Weights of a small GPT-style language model, trained from scratch on English Wikipedia.
Size: MLP 1280 SwiGLU, vocabulary 24986, 77.2M parameters.
Architecture: RMSNorm before each block, rotary positions, no biases in attention or MLP, local attention windows, normalized values.
Training: a variant of Muon for these matrices, 838M tokens, 6393 steps.
Each number is 500 + 25 x the weight over its row's rms, rounded and kept within 0 to 999. Layers, rows and columns count from 0. Numbers have three digits each. The size before them is the row's rms in percent of the matrix's.

# layer 3 MLP gate, 1280x640, rms 0.0851, rows 661-769, columns 128-255
100:433518466518460514490503517529478521481494492515516509535509480447481459484527463481500483486466443510462501519484514483508515493554502491521454510493507491567526461482532493464499526497472533508467502500479491531522502544519487482501509491504481545509494494506441522507524570473486503478506485513538491459506523518495482496529499521508542479477474506474550503520469494497491523527467
096:498497474534494526477485521496517492487499532516483492518487503448506515493565528498481504491516517489531506568489523505500441469491480535485503470461504491482531498501496510502503471485463491528513518481470510487479469501527476525543495488495486534408467513513475515534454438491533488507519509466497531529490520474542531504524505506513530505490490492517476502499481506467536516495538
086:485479497515464494523524455514498509497550520499478472484486489517485506535505463537498467453492505487448505531502493536493441520492485512528524462559476516487502519498509517514507520559547477479514557517479509484468480495559474493515501495506509461501509520492454516460530528483532497479478509513496512510508493516476508470541508479503493476531498450498511488516494506495475499536529
094:493495520498528463485496470516489504523499484501539480501485470503477469523487504497501512488513508481449527488472512504452548458504501481519536536465534530512519499516458483540519525525514505498551530541508487510492503478503468470524482497509520549505496547502556517567503485460495507465513472502524492514510500497557483477496529513481492475489485478522522537494497533561500469507518
096:474475454491489496535516514522507506537482488487461500509454536535525481551455477472504532482512505469492480510499490482546518519471459507510509503493512503522495486488511472488512522502512531491485473535528510475487503490458470534471500504500466521459479468480486514525472466508494484523519499495501533496490487463425525511469516491511554498496523478482526509530483509530493480535483
109:501544506494526497476469518523534483489501498528514492531520476469538486525494459490560513443506550503492514529526521453475473500499480500495515476488499470486500474504520494509474478525540511517490481512481464516488472489531474496502530529507479545487528464501489492523504466489487505489464504528508543503481460515529547492514501509492507513527503497501487487479484515487516528495523
101:489504537522498484488472467441458530495547498508532527526468497485490500438506508504470539487517502561527500566494529501524491457496508538499514504499513520517499511493513487508493485480448529528525519489478523504471540502506446478491483497504499514504491477534508509492524512515483498485530475449480515472493483494554533542521501511491533516511534497503507504501510525460507501529493
090:526494492464535494486509434479541472514546507479529489532487488477494553457478536465529487480518497494562506520483535503495471514454471457477528517517485519516503486517528498533517521555456483541512479495485519506540456454448513476521492503496530471482470526544511488539503521489476508504503484542553557503484522470509548509520506499481506513526517507504463500526512508512529466497499
103:549493537480508492515493519490516492512516563528498483501526510447544484544496488512529516509525499480479468495497498488481547526517468518491551514486468486547493489474502505537548465488499504490533494502524493504462516491516508459507503481517518442488510530478470524465539543556481482482437451489466486492526495519476516488495491502452485509490511521523502482484513522478490496546522
106:467529503478490476534475527513514510560502499518500518523504568468516523497524483507500505523522509498489511458513493516484472472502494515519543503472491527505507457467472493520527491457501487526492481516501527519485476467490515494485505517509503530521520529480523482470455477505507515467497522491426469488522531517485463511505523507515489494514489487475452487494475442466506524503554
104:496470487481507482463484460498486507529512483494505475508516451498490544506487504519515482474514504538478495517494524541510466505490494528510507470532498523535477485519497481463504521488517498466500450517508493518479533446496528516441495484488508466495527470476517502551474509483489531507535492533502459474527540493484531458503491486484481500522487516488500532492540520490477492524482
098:480491475518453515509516483516499485521542490498519503520474534490503491509482523486527525494497488451504525484495496559450494485489522503483496478502452496512540477494508488492491513536502515520448498478466549469480526522483506471504519473526528480509489489502502463501477478479501478505519483523488484509513482572532475493482488521490506571467551495511506433523552501487510508508499
101:446493500486496535509467454510547476531524483527494556528525501468479512504484538484468470531490501538511498481503492526496475493442490485513488494474486511506511519494478494508506525505484509483475511492469512496506544483465466464528471490523537452503481510500495494527511447411477517530493538507533459453493495510505484483494549527489468476449491510529482509529513483491545481500518
100:536446487467515467481500514517521464507505527476476508525491507527439509494511480547535484483484497525504489507531467497523501493551511508500453481498570501497502506495495546477483513479470518472548467507534531509515485482534473500521498483473457457455515455490505463483515488459460483464486530489501481517481472476503470489502498501509482490535492510535504496520481496471520516454457
103:508479536509511544495495443500492501478522471476512474471496523502462487433512456542506497508504489494493530537444485512483452505467456484482513492518508476472498479483482488482474549509496501499480509487517478491501542525509527521471450538510510474431461551509488495521491517507473489474481496549491527504493488447478508527529522509506502525513448492485500487489472466479479513503473
097:471477509499503438512524463489491498528491537504497513501482537505461541475504482522496487478533466479490503494522458514511512531493496518528476507528533480531506469510557544542496479522503533494470492516486524507476554474478508535543525457517519476502481501457504455557481514467487550529497517472482501529526519528494530524501436503509512491478517463480527501527502498544495519531468
092:492498456483531506456487465491477505497513543506478503446503529501471477503496531522515492498499487541466511498472503506554507533566471500502522529502491477466545497511474521505496501499540501510494464470517479512498482537504469465533507500458545457519508546503478494520465421510486502497487519492465479532487526523478536507507474435478525547502513536483555492520505477477466501494464
096:497507493474516501527488565532531493458450487513532486489516519517463516536453485500523501511540496492493447504522478495485481482504517475473469466499484521478504465512520482489490506530526493496548482512531491478531517520501489490509489527540506486480477485516536466486487512519522542480516514515480474464524486508518482464521500498511531480476470464519509561453515519472455532499515
099:541525494517500431518493495524515503515478518503542510458418518512501536496522521503504487470501562546507505502516555532428506511496499513520493486474531488533528458456527527480491493464465517484478512523494530532516519537527499510491483470519502520580482497529529543515494479513520465496496511537501465524484484490496496470481512514483515527518538466475526512526504484474422500522523
100:507509526476546462492491490522526510488481501485498512466538543501503458485523456483466487533502488510520499495500517519476487508490539480501480446450481499496494549514528571503503484449520509510514547483483541537513511471479498497466517495527512453463474490470501509504536519504499500488499495499499443514462496476491512502503506497504527490526469497520523482529505521504491458503473
101:494511472489446474474527488550555550517541495512478532485460497479538527489466514477490510513529468480534487519519499482530493476500487502499483527469483508490510482493484487484517480511497493475428527511460536494511450536544477518502496487507521514498483522501517516513490500508517491474471529511470512500492468502486501515506496563518465472503531549503481471506502471521522542514477
101:483466502468506519462486473502478474524502525509477436509472502490499524500503472473567470519488530510485490459513512511529493491502493541501477470515499517512525502490502475525485512551494545500485475549503460470531530524568476517507524499530526503497478498517553471478467509512461522511486512529470475499521505557494488491496489545470529439526502508532520504539502462476554525503536
097:522479476498514495539490477528501518547472475502460522518445492547521510528521487493547502503509500442540500515557513525556506496498526494454512488528497505459538450492543495481521550481517527509529482487550511541485474525477468487533525509500522480494482520462520470504481501505470523482482501521466499511531480488443538511507501496486493474503528523505516514521548506479459511504498
103:475488480543529523484510501523466494514537507517519521430556498520482522539511534486480520498467504528519453512514466520521497452482536484457495466500517475466515510502506516469445521502500504498514469500536474490520498491487471536487536518458544535520517503536476509490488493508461498487529469511495495490519491505525521494511531547508518503554492494474497532517509536475442492475427
104:473515484500497510492515455467472466507480504461508504531480479503495497501484482454507497491475481499509475482488485487515498499506481510488472480478468493521481546474460542496511535484491495450481496464532488486479520483482484525495486483531492507501499537480517559485505519510501499478486493485496491452508539527485519521509503484488449575497474503510453470514496494573448486484526
105:552466475512502515503477467501504496456458497504473482514461508483508480497538520523492537494529501473476501494492536509459502517498503484571479520481485485502476492522496529511477460517537525489492538471502488507495516481468466533504509522504518501461553483473524468500490549463503429546457490488481498503514467464542505511498487504547546493451515523509490505483507492478489519446513
096:447512456519489519528477477533501478489492520506508484509521529504518518533482543479458505507480467488510478428489509508492507551504492536471536487503519464502494443524471446499520495495540537535489476504478494511538517505476491520546506497484507509493442556505546533513457479550520486529500482515497526510468475527505485499484498518460498520503491464449489506490542473454492503500508
091:531484445497488483483504498448464510528473522519448510506469470523533508498523529463505498510532463480473539501542460495483472520483491498504481478497470499487488556516535495475478544508544498497521496493444471499481505481509526519446515508464499479462523519494528479472532532498500497467518491513478476492476489544516453486469480518479518521477498508501497494500514520477499525550489
094:471508492495494513514481511467466456528490547498495497497496532510482513533538491445506524477491493470486538500460501497534463524476451453489463479505475506510480489532513539526477453522479498526448533486535526480498476519503486503492504546512529510494515534490501511514516519493440549520517540539539527498480504501493497500524492478472487540487493437464484527516485486487492519512487
094:539474504513497491497519464524516505510508519435555488542545490493468518535499514472493504485512468503486480501517518480476483503485484545468533473492532487489488477465475492507524494487529504517485499517486445483494554484470523479537511456495480495487477497480490509549511508518538495480506453486532505539509549493476521492480508457504502490487476546485516515519496526510508467464469
100:455500500512454500512495481522474501500541557528474531493464547520494470502477493518478496509506519514514515545503519516550474535525519488499548475490525486539489493494521477473518514547473477476520497522528500463481505502483532502474504504492471505510464513510493482515491458468460486519481512495532496498499517520495483507555487554492498515513440479487561548468508533464519510468511
096:511481495517489539481519474529534459522542501493480546498524512489505550524476464537486457551501481521497506522439504499511517528489513489518524542477554469506509517473520540511500498492522468491459532501485489478509515467464513518523447533524446531485500490516480542453499506486487467472454495549480490530505535507526527507506516479538526487534555475522482484515509507514500533469500
102:525461527461533532500500491493504492520466447450526469458461495509468462479502521519480483523509461468529481512546518506528535456491502521518491534481531474515485524509502510491463501462509516524515467506523510521487512455451513504472516533468519498487477516537499516486528533540454516494490527506478524522522494468473465499467499536490505442468486513526452459490532491499473475490504
101:518494455507483496476525495535535504487467534531486512493493493504528480481477484523520481495450500468472525495507486489523501474435491493524509546478525542461480531513543504554517470475489490480468479456512502522479520502504499501474462481512466509505491509539478499499513507479516543492506509498520502509515507502517526488497512510473504491521516495451511479507474502533498504511537
100:469480461521523521504474549520500481482469465465473461523491495556493509522483548475522470491519513509514452482530501462496551516552514489499486488467487543502510507511448486526473509514495487511522481497488496481524489513525535500451497474511496499539543535518484482506507511516488486513481466487529521501486480528554509487513486539508476506501507509522464464470502539539525527496513
103:510509478510538493511507515503455465496497457510498491524525505502516489447497474455484481512489497468462515463460530499505519534490515501468494501488515507510486518499534493548502502498504516481505455522519465475488517528534481469526521468497512505488494522514499442491477514529514520509507506488480545484510510506502494537502490486483488472519543492521502452508509530546508509526504
103:465515489520519490504500497500539483487531533515524512515512464483484502513493550506507546509463513536534445476507493505425494522493494510484468514532530519498481518518514493489499478507461472483515535533496502482502541515532483478515530473494478504525502457484464490547510524481446455501501474471503510522522499517508517504514505519492526463483499522517488507464511501441539474492490
094:508480493529469497474524504481507486480481526459514506533506506500475501487544480497465442506465536493528512512498476513530488500502507474505484464523513479484525489516544496459523522485472518480469463488554511516482527503505492517522513477489458479485463543535512465549484544487502531481494523492494505482510498540551493517496541504525473565491469493530467497508480496555460525497485
104:503506472474507479471489482511497501462512525470489484480525515520460523495460514487498519516531446468516504493538549480505506468510492504513484529472486509503469508493487523517546541510492486494517503462461568494502545505495509457493526481526426475505478482479509497508485508507512534500531515506488512483485431488542527506501522512497517515508503523466446504517535459539495522451499
100:529498477513519485467543495485467509533484496513488574513489438512516526500472487461491486487488514503562494473512532509503510504482488472498549485479480516517561471510514506529512543514500524489490484452507467485527535513513467489501515513475511503536503461512514494474485486547528512493417507486526518537539486495501488465519513467471506505490513504506543478491506506471443486512506
109:497473538476477527507510467508523489484496486493510482535514506512497441502553522470504526496481484479491484494495518509497510494489478527507525491507493455475523497523536532485485535501490586500514500480497517528494518564447487492509488520517532501492500480484486454518481471528505514551501490508505511493502468518474488515547501506498530544509508498485493465486521418491474502518499
103:541497586498473468499530519502488522519500483500476499509480463495521423496507497493522498532488509477505466488498507503543494550542529478490446494508500509463499493506496510464453521544522518508480523498508474511525472499527473514503520528447509515492516466515477541504520525517479428516561517502485531531485530496507493536559481453485505486471499529519498536528479476522526500495495
099:538442538531514503520486527492485512485493483481482492476491510492515505510480529466479534499493471488492470484445455511487446552462521527476504492507514531474512494482525486486470473496474504523502488493516523460501471488509498530522531516505504506503504504518501531544532535477505510518505537463524481512502473500473542466476478499533537477500517496506508515498524509511490485489528
101:559512497527507501498491504504509513497489467498480527450492460530482489513482494497536524479447487464495451524491504504486528502507501508463510515455477503513484487550520493436479500503527526450488511515509488490507551500507503486503512502491532497530471533485456534521502500498491473501488538513506479462516550500455477515472494540523497534508503492505471465483529512481543492480496
104:496524502500487521517482502501523504540497508478499513470512541557501441523445504492499493520465489514504500466489522507525511511527473456481496484497485521518474481540520497522493531496496474513503496513523515458522461488551474472492524489523477491525535547470502477503478508514537517478487532485537513513510555572504452500474455513487505496429492504486530528486523508507500499537523
100:508488497499515487491539515502531502536473519547558480499471469494508476531508492510476483487523464485515507520486522486465526509505464509503518559533458507483506474481528501488492513481460484483436502482558542468512502473447476490499510467518475470538481529516491487508514508489512482453484493491485497443476490521511492485515523521482517456471426513532493508490479519549493514508495
105:548501488489536484532457472517497519484511560507486478464526480497541512541516472463481507480541467477479456462489526519488490504496538465512493558483491499504482481464500542466493551561521491504505509529468524509501473514475482535492448499526488537512475447482516504540464474483479551477502551524505522524477524514510502508513483515482518498475489492490502467465509494495556555495485
097:471474485512522486499485480535496485516512524473509524547470532501500483494529508494504507515473493544518523491476525539512496527521548499502521528517503479494510500486498490529482486505491502486504476481509480499534505542484522515439491489494501503499509440511568491519468473491522480496548503534519514468511526553513529551511512460456495493517497488478513484451528510497540480489464
099:484512465537484463502521487491494485506491478457529483505489513496496445529483523480481516506454491500492464533469533494547512469480500484499551451508520498467511489488532506483495501497536533530456463488498472472518491492523515511489486471508506464520514517493508484523511534519470505557467506460472502484488559493463499552483512523507466461485556523479537502497470481556483535488523
104:532487483514472483534491452513490495526510458484461514475486541492498502494514487478465476519507512484498502442532501488465488523504528493489482494502488511491461491511505489518525502496520494541480496506492463543474519503487481491491522497473515537537503463470502505485511494494513515486487472507553515470520516486474518463523544469532497529491495529529507446524570516489461513487532
094:474478502513510520474447499458547519544440507507500535493486483532534485494546521472508522481554474528503530494527495555529534536481492501480461482509463494499478501532499515509470516491464500489515449520486510533459476491534470488504492519490503559513520461531488478503515466487512484498515509536510489479487524456538510485505519510512472485482532536503535457521501498509458488489488
099:522470497506487494546484481542485515522554533459516517477505480480458481548476479526477492532510556500513514552513512483444480486489516492505514536534519495509529485491497447479497535481502498481523441493473499449518481504498505524504452450567518486470500511509499530503488489522499521494511487506482520528476515501509504525524513492477457493492540516466504519460506481482522502480444
099:489568489537438471517527496489482487507499500525505475508496526501494521511503494516515529510485506486515492528497542477493503522495481510466512448507520469477478497523508491537511496528526488487486477507471491543482548536497446530498518532473526499479502517478422484501476470500511481482533508526584495492470489531498504485456555528511467532532488519474495467512493528556473481503532
100:501476499498522510533527526495552496528527493489530494485508498495510514519544528453462494483536522481530511492499515515480478535474537501518557478502500458508504530486499491475514495487506507470508473541517491507489468501520476509460562490521514475511504481486512515458475487481516487518488496455503489494484532506479506528464508503467491505491487503526529528440529471496512507483442
106:473488515513477518495476499464507460451483539533513490478497511498498496507484493551532507504461553463440515507476480513473489479537497470472513480472469520517497498517451467515491500472508483520552504514482455490503514480511520476502449497509493490483460517525495518513502473510432473460489543457514490468536476513491471536487484482521489504504544492510505499501453476500496508474533
097:513536505498496514491505471474496497497506502465518507473503503531521524499499492509498483512499502509506450505480503552532462518551519488474526510482498513550475507494543521507526478539472504537506497493496458484535487520486504497475458483494478473457505506447503484510507457496484465530505452518407491534495502520527490515467483507483511461504498509509534498500475510502507481475460
107:493478544511508478516504460513490511497470519509463557472522511486489490521473514509455489483526489483464533517494523512461503496465488469500532533482427499536491512500477535530553526539495452488484542444473500529459510454526513514482494471484502474529504565485527495480506472445474482506455528475533472533493493470507505495500502488471499482488483475501522474502446451489568474499501
099:508524514504525527497514461485526450502464464495509506517487487557507528528481538498505511485498474503472476521490524538542506515479474484515560530485479487532497470543511470495502493518495495507469500474512512531505483502519482485508493521513505522477501444463505425510489488490546453497439529498494485551529508496515511502525474514507481493486494522493477515494509440485519499549507
094:508484517503486486530454516506550493513447524478495523574544497480523504481511469501434512524491471505486523496509514457539493493537475519454471504518528476486483498517464493498507499497472517488511502520505509505531516518524504491523459475490488529454520512520492513536484472484487486555527448481465494503497476491520479501517506552553495509466542527512445495539487506456490481512498
103:521457540480491504505532496498495450490506476509498471457463511509518533487481493483484497504513510490503509513504544470481508495519460480488431507483539469504470518508484501498500481481506457485499503487488527492474504482484508489501514470518511528496502536475508502526511528548490506547468506554477462503512459475535532502513508487485522473499536511558489497518513546510511518496509
097:473463501497518540499509542519526535523470490488488537522541526500457454507503531497514490469468485454471483510493508520501495508466545519454486469534496534507511499524498558528446509483511472500497497519487507527504503512455462467500510539482487500500471466487500494518447540515478468531456520512531456514480454464486473491496461477509530500519527488502519500550503531483510501503503
100:477505497499509468507488513450477564492541483486485519497482511465461498541440453542476513474521512529548465463495500499491500525480517512490552498465505487465489497500463564480492498478490501504499495482498547459450548535518451521520468511512473472499492498476498461482514485513490488490489464483542524479473515495523467549486491512523508448449545488485507472478487492535487464499545
090:563512473516489431525506488499498518518546480495549525512474502534510493493498494508466531477476468531516491493495508496508504480484507478509513512518491518518481530491494481507507511499492503516496508527500497461517478539509484459511552509467512472499458495514492498484476513514533522505494502494510476535486503496495502500515484478498546486526500499519500511455501530499498489525487
103:507500535517528468529489451505527481452510489483547460489524500495512485474485483529500476524476506480503492514496490518508516526525499576488519510490519488525528532499517491477519497539505490471459506473536510504499530491492504493515529511504516504512529518555483535489454440490450504481537502484515496491486476535516462528477555509479483508486516515481508522514457501508508522497524
097:507493488527515534496509501483482475526482521551541481502472565511476489479487559471485500514493521512522500491494497455501510510494529460497506485474521461512480518521474489511494497517503506499554474448538502478510496469496512540463502511474490489487502548523512549516513492549467533542509482450537529493505523507469449557506515532497451505485529531497519515552504505485516502535566
098:505495485489481490485506528533547514514530520515503520536495508474486493511516502482513446503521526502520483529525495480466455489512509457492463496528479505512518449506489471551482510504529524496484496519487519510518504488515529515420512505510506546497488491534551480478506454501489502481488518535519490519516518490494508498502489529529535539517447522457522538478504525495446507523486
092:499501511462548537502477512441516507474484447503534488508514488522516438492482527536485481515503458481502488520462485466502485523522508505502565516480471496524446513479489495499514563488540512483517506516487528483485471506532525458493540489497506493469543490495476524590475463509464497467481497495514523528516528458442534531508513490501540498464475555510447500501510447469490488488506
102:514477466463445514496467505523449531499483534513494521513481539527461505541468499518505549478463454485532496515449485489479460532471477508480501509507538516506505469492541513504502446473518465504491550460513503503483494500482573519484525497528490477537520545519440481509501514481528456470466511531469509500507490502504436492503499499476539504513530485480505536496489500456500448514533
104:497490474477520487552504487501505440509534508489472492519494459526490522519492493552531492530503505518505472485499474481478471498456526499476529458465472496508517476523463466502428453452539554495439460513499529522476512549495510471568453495515532510494517522495499477494492476473475449495515508454461458494465500537491480535504511518502491475562476509561498496508490468493469474555524
089:516508484496506445470493517446509480488504471489521504488519493491463534517538514483436499548524497502509481476488450469480479490462476524503515530477529518482495523505513522466514514528502507499485492468501477486517516493557450522424494514464479479555467476540507490532461492492516458484520520482458511488542538484526504523489523499478460485520486453462530527537495493484488543474520
096:532519544501521452442484508529533497502459503557483493547412500489520499486511544494500517504473485475503505481492522490458512510561492541516499494531493447499525537510487489531506483486507535475511517487536473543504488498508474547516489521482492521534510533527470484512534535551480510489503494495491536492512524497510466482500473486471523501556494481533514512511516503525463450525514
105:498493498470500482533424537482516495559534551469487489497502496482517469508506512515503496515528436491485490489503469502480492489479494491508549514470483506489503467520491483503513500521489543451520520554543508512493503524492523521487484494519470508481497489517510505522488502515479461522523480501530479521480534505457521510477501506462452495491446521486549467502521474491522493496481
099:460487517441500529496481522461495500464474480493516467490519527480501491527512475493512512512517460509502458474515541496508515567496491463530500514502494537512491508471477470499501551502453459516532479466464513492532520487469515494492540502501503543486502501502508487509479533533516464484502481513493459477509488525471488474541492550491515504486535490477470519535468493504518460515479
095:483466501481505503499495528512458504503468484518526484480474494501492490461476550511509463509511509447486539492479514460493526493487471481499450519524495461506492545496487504507457524491511488452496513506547540508514512502543453488531521501504485482480529518482522533491486507545471462533473471455514513502466515494464471480453503520537479494514476525477491538519534540561452508514534
103:493496467519513519481499485530528473500463500524547508510471468477468510488472525448492470521497530506485489520505498533524500517487482507517500495502491478498494511485501499469545452510519500521515507539535512505470501505504548447503547467460485526503506553519543494503500525484498508475505540488477498446503505485465500468477524525512509492510505458501502483572524514506472485513522
123:499495524472475524529506487497499501505475495510489491478514548507490522495515536496517460522510449506514498526516501482517490549496494516490493509505479492472498477538534516475497489509546532498510486494558486542485506514499488513492523500481515463503471516545503516522463514460543513485520479497523521496527482530469483492485471525511481526546448534493539511496478515484521487507493
108:515532507500561460505492520576516517518485478450493531491504514471481495503516483552536468510508501509517501499545506492496511481531465482517502513461515525474539502475495468524543512493478519504522577476474531498500518489540520490490501495476519528494464503520465449449496435545510471493498523503505526506470507524498479498515503513496518486514547495467521486515476509527521488486509
100:485484508483510519516470471472481517434517458451465513470473500529488519538502494482479492433446522535517456508439512487466478479509510473476546465471505521462554482472493520505524494487513503477491501531544500513454517522495460556499464486515498467471502490492518524494456506507504491517473507502455423498541472508452537554543519480468496520462534477535477550488513515484458513479517
097:519530490496492507519492537521502552553449528494509510484568491477491562505509460474458498527534498517500525530478506476510494521502538502538510477495494477551501496517473484517486484511500526544479561517483482448468489516463525525506489469486509469522457529495525473519479446484513485539476519481527517526488470526535523484504556529479524488510503489461530526510466524504511531536513
103:502500514518509456520516472521524509478448516520504478540491506492487514489534493541509523520533465463492508503478500486497490497500503440476467538475479482508461525484514531524529499514477482480529506520490490505503511495522450487489485533531523479521500512459519532466485487486472450486564495517501451492509513493530537508506487490451497437481473494482513467494515469490534503472471
091:490492476476470491501481514501549529506468469474485461493557532501519473519532495466466503505498499498472509507499510475501537471479500490491497476472538487507481461493539485484526496432525482482513479495470532543492500490521502524488416514500540553457484507515476519468494553452508474514517532459509514490490524511528438551492467453497519532488508529474521446499518477496492506513461
100:471495515510480522450512491529484446484493450528472522474505459464497521486505506500528460487472466507499485506486506471509505439440516514564445476487479525496494508479512532466500537505504504475490471499460438481469487473487487491495538550505517473486488439494487551511537496476496478481479526513536474474468538507489499490512518510517512507516516490455476472516516481493502487460540
097:493502485505516504489487506480531500488475510478462510512490457529513544515547498512489507477455490500507513475467491511504507505528474468529497488503503510508520497493499495511484491485468513508469527493477467477490520482502492535496504518468543476499478512472490503477468513543471558500470515608484570472501511522552493495501504477471521505490504492530512469463527510539503529482539
097:488486495483531480498517496526505484555518532503496476514494513501470485489497524515515528479472483519468502533524493499488517514534483511463532475480513498505516505488481457484505519500438517434566507517475565511460508502531468527484527491494484466515511494558514490543518480472529491492521492509490495496494536481494567537463529463505506464478505501463515525488530458510538501544537
100:507505470456513530485470525514474531528488495475521452466492523522551508528531515519485503456508456520558528524496468515538480487496514446490491499494527545522463477513482467503461495477525554470507514493495477511499515551506487481538481513543483519473552469509489448499451496463515466512491500533510502536525528500474517490518490526526499507503492489489489506523521513504481517478527
099:521529551512543521496484514524514500510494549544477504526551481504511489500463477483510477498492505511500465462532529466485507468546516506510510465468495505520479509524505572483498462470461486537532467511559480531444492514502503483531541515471513489509514541458477461500533536502466474465548501536496515442502500496476498487507525507490467472508519534568495493513512518527511486513503
096:535510468495522516493489512516480521489529484524448505511511515492492505532520476439490525498487506450552522488498497533505484529453526482539524478523550517525476484518500513460516518486519496456479488496488499536452484511470516568538472488495477507498477531476461510489507534501473485440478534480542520524511495475537517504472536488523482515487513518509470548491543521553515439527482
103:498487470515509498501510533478502515478516504509508500478517520527459546491497501503495471539475535479529491476505502509558533483448459515491486498493506497510505505491477511504509508477503461565512503510560505512497465459469518520446480524476547495529513538491497511517487529517483466514502527473535546497515481511470526488449514513508503472498521509488515530494504513509466498501494
105:483522506502477568527518451570519523471532488526467530491498501477529473457520492474477555480495497484475441540512512459461501510505486506470537521498506485532511483499515495469483538532525510533472482501490485472504501517513509493544506507505536492517489508496490489507511460494548469499508506496474489514527510445484491461510497479489524501501453510552500516534487521503513498491503
098:531531513507487479460489551523478501494508516498502482458517497475498483510503492469492475478518509519493489497540497499486497474459472486492540519473529502500500544518479528528502515505488507538469532488487534483469489515486539530492497504492501471433510556495513509484499478515541459533493467494470478519512529510497538504456481513499493474504489519540530561497500514520514490492507
103:467472479438481513500512495542508501465498500478475533507472471526454448537528473488467519489507481453480508550487504517562493498476486484535452500508513485505512492476501507484493512465491443504465521535515458499480494468454524472517559542504489507480460497505481497474486512523498500484496517479504500493480558507510490541451503485479525511492527499559505522467513512511494491498508
099:497508479478522513486533481491492476485519491479501502489497539512454490507431511493481532472499451495493494482502456484498452516490503515472505453495505494510509526487558527487526478509538478487497460467501481488468479473475515497506525536543512497527521467525504496509505490510525520490507472492485529541492470481529475473480465519534492536528462542555512527486536484497518491476513
100:490468464466512512494458521547494475466500522469501478479480518519506520453522483505462542511536510488504484500541499492483491517528484512535445513480489478474490501515516491471515518515526533516503521514550465491475493507518462463493508499522511543516502445496508450492487474466482512529507508474451471468498534520469515495503519515485526523519523476504404560527501492479518449436533
102:484538493509519481523506465512497473459495519496471532516540519513471516494510540474489449467480522504513534464515454486526515525515457536515523493486551517495526496487488488487459435501486502489474464509529479490527488511526498532497470502499471463508465507481498484494502491485520496545537498528513537477505502436508503493466495510491476513468484524505521515527492470515491473539488
095:468517475487506512503483528471500483498533534510546482444473531487516554504546523506474493482482522465507530463477480516485537490482531499507536480537494525515512476514526516514454504467465483527502469537518488487502466522496491492482528512509511484499499479540519512503509486451506525463504541497476460506495507531539472545537505494529484493467496506497544478469492483503512496532586
111:541509474477503566524524471528496510465475455488507462562503549485470527487515518535481503486488508500504476474504490497488469535494546473508503508501496476429515515504478501486504493478482498500519448484477500493523512483472531494495502492480482497481521499477432543473456515505532526492494544498450487499539501535516476518468506519527453510508503514521509471483492464490473532514537
107:523482477520549516491471473520467444497495463504551518467471526504491489517501470484456499521504443512481515468509494511505546483486528488457508500449471512511509498542488510461519497502512509467483486470531507536495508477491481507521480518495512480520503512537533482457526516558540512484489472542521487502436503528489516539487508468508510478463499516484501467498463447482493504482512
101:485477471505498487521474482510477503520492507496506491449524530523500517515465507545463534508510514500509514529490490529497511583533482493492462479490565482553505448523481487535491509498509551514496475504462511482507462482511534510477536497530508504513479488494561486526509464475471491524492507520525495498493504514517518537430475525499464506519470525510497483513524511525516517531500
100:505490475503495480496477513512461491507517457511491474524492504526436475489473507474492456459499486491511510535491488489519528510496496538477457456531469481478523513517476494536506477507515521467494485486540493467499541468495491490489497515501471501519534516530490489495475490493504487513523515522522522467550454517550484469485503466523474462447507499520490462525521464534522502464505
105:501522477506550525551477507528525520498502465505516507497511491486463488541495512490572493507532464498501496479577497514470524484513511529505511516507536552533533540514508522474530504492519475518497481521456503522490475513520511508498513480500480497492473516449501485496476491450517520530504520520530446520533448474559504501532478491466508500489475540477484514521497492500525489482511
101:552545473522509488530480542501498469570453506428502541505515529462487427488506514492513488505488447509506537523519504518493529488506494499466509528529483501488532476502466515487557492515516476452506530505506522459528474445493422506463492481488506513477497477496505505516474460449499488493483491508493532513523515483481491511512489452485468505493497528480490531493511523492506482517478
097:553500515527467478537495506504505547501455502534488534488490547479499530485488489514465480527522517549470520534507496515506502529483541491541511509456541494502466497444479512522455483444452509515499483487490507509499478505526488541490489458486495520515496524508500490496480531530458497496558494514475546520473520494459527512491488472531500537484478510464499516467523488490484544513489
094:503507512520538531491480498481502473561463474486488549483486492503490504497501454490479506469540504463509518530516524498488532509524512464499515555507551462480473481497433462483518483488536512522479485514509523517487479489521494515495511466485532540478491500521507468471526513511507464458464512495530514497458526476499500469493504452455471497524528565548505442550470503498536513487469
103:530520490513489490504476513535494489523478511464543506501510555510494538559462501491540479539472520484508518511481496552463513530499494541477504469509470518460509539492499510468495531537481482508518525512525500502521528495473499494507520465520478498526480456493465460521543450556498509539496451467527492522469482495513456513497516485513455571533503537534502479527509447466486528509525
104:488519494509511461520496481474494515470524495513499500492491491510487447514495493491547491520498488541509475525499526472506500505515540528525517512498481515493519511480524503488494471489506504541488488490533493518492554475501484500514531435465461517514512478485520518508507502534463464520456500551497494519510506508510516438515458464479481503464502527531489504505507486530525475487497
112:568498477492468486543469470504464491510453466482470525501544509517485566580422496506509524486504565472487499512475536492537501496510504510471460509485460491491497522521523470487467479480499483523507480509523499470463518481455505528501530501525455544527448488486517510487477509505479468520476511549511495509442499531483484496483471499499542494504487493485526494535534496523509470466495
107:483503486474534500499485483494481486481446550549550472513483559503461494480504468523504487517473527489540498495463526504537517524499463516493494516502513484506488584491505471500517502486487486513526534499484506505523489455484507535494520500493512484524481514489482527513518480477469482537493543518481539481492514538487494495515517518477508520482465541523478474508461408481483450546527
097:511570528519529470532464518498507474495487484496521488498503481466486473466520454467503505478484494448481488528486510496524521537553464480466482514521470496504429544541514522515489462498499527518486514515533460477528524495487503512530496492462490509471505523497488492460495493515533485491487481475514511504516477477494505494493481501528484472542493469504520491493478479508536463517492
101:491480550527552517486502458487500486476499484521501526530504500509457465553546517508554491490495460454506482508513525482495527517478487464528529481514516507524485507475511487481527510494535484494503526502497526492482494546476496492479478508473557499529481455502492509545534504462497509516478492474492476507481507498512498469457469509529503562462518445472449520440499493557499506510480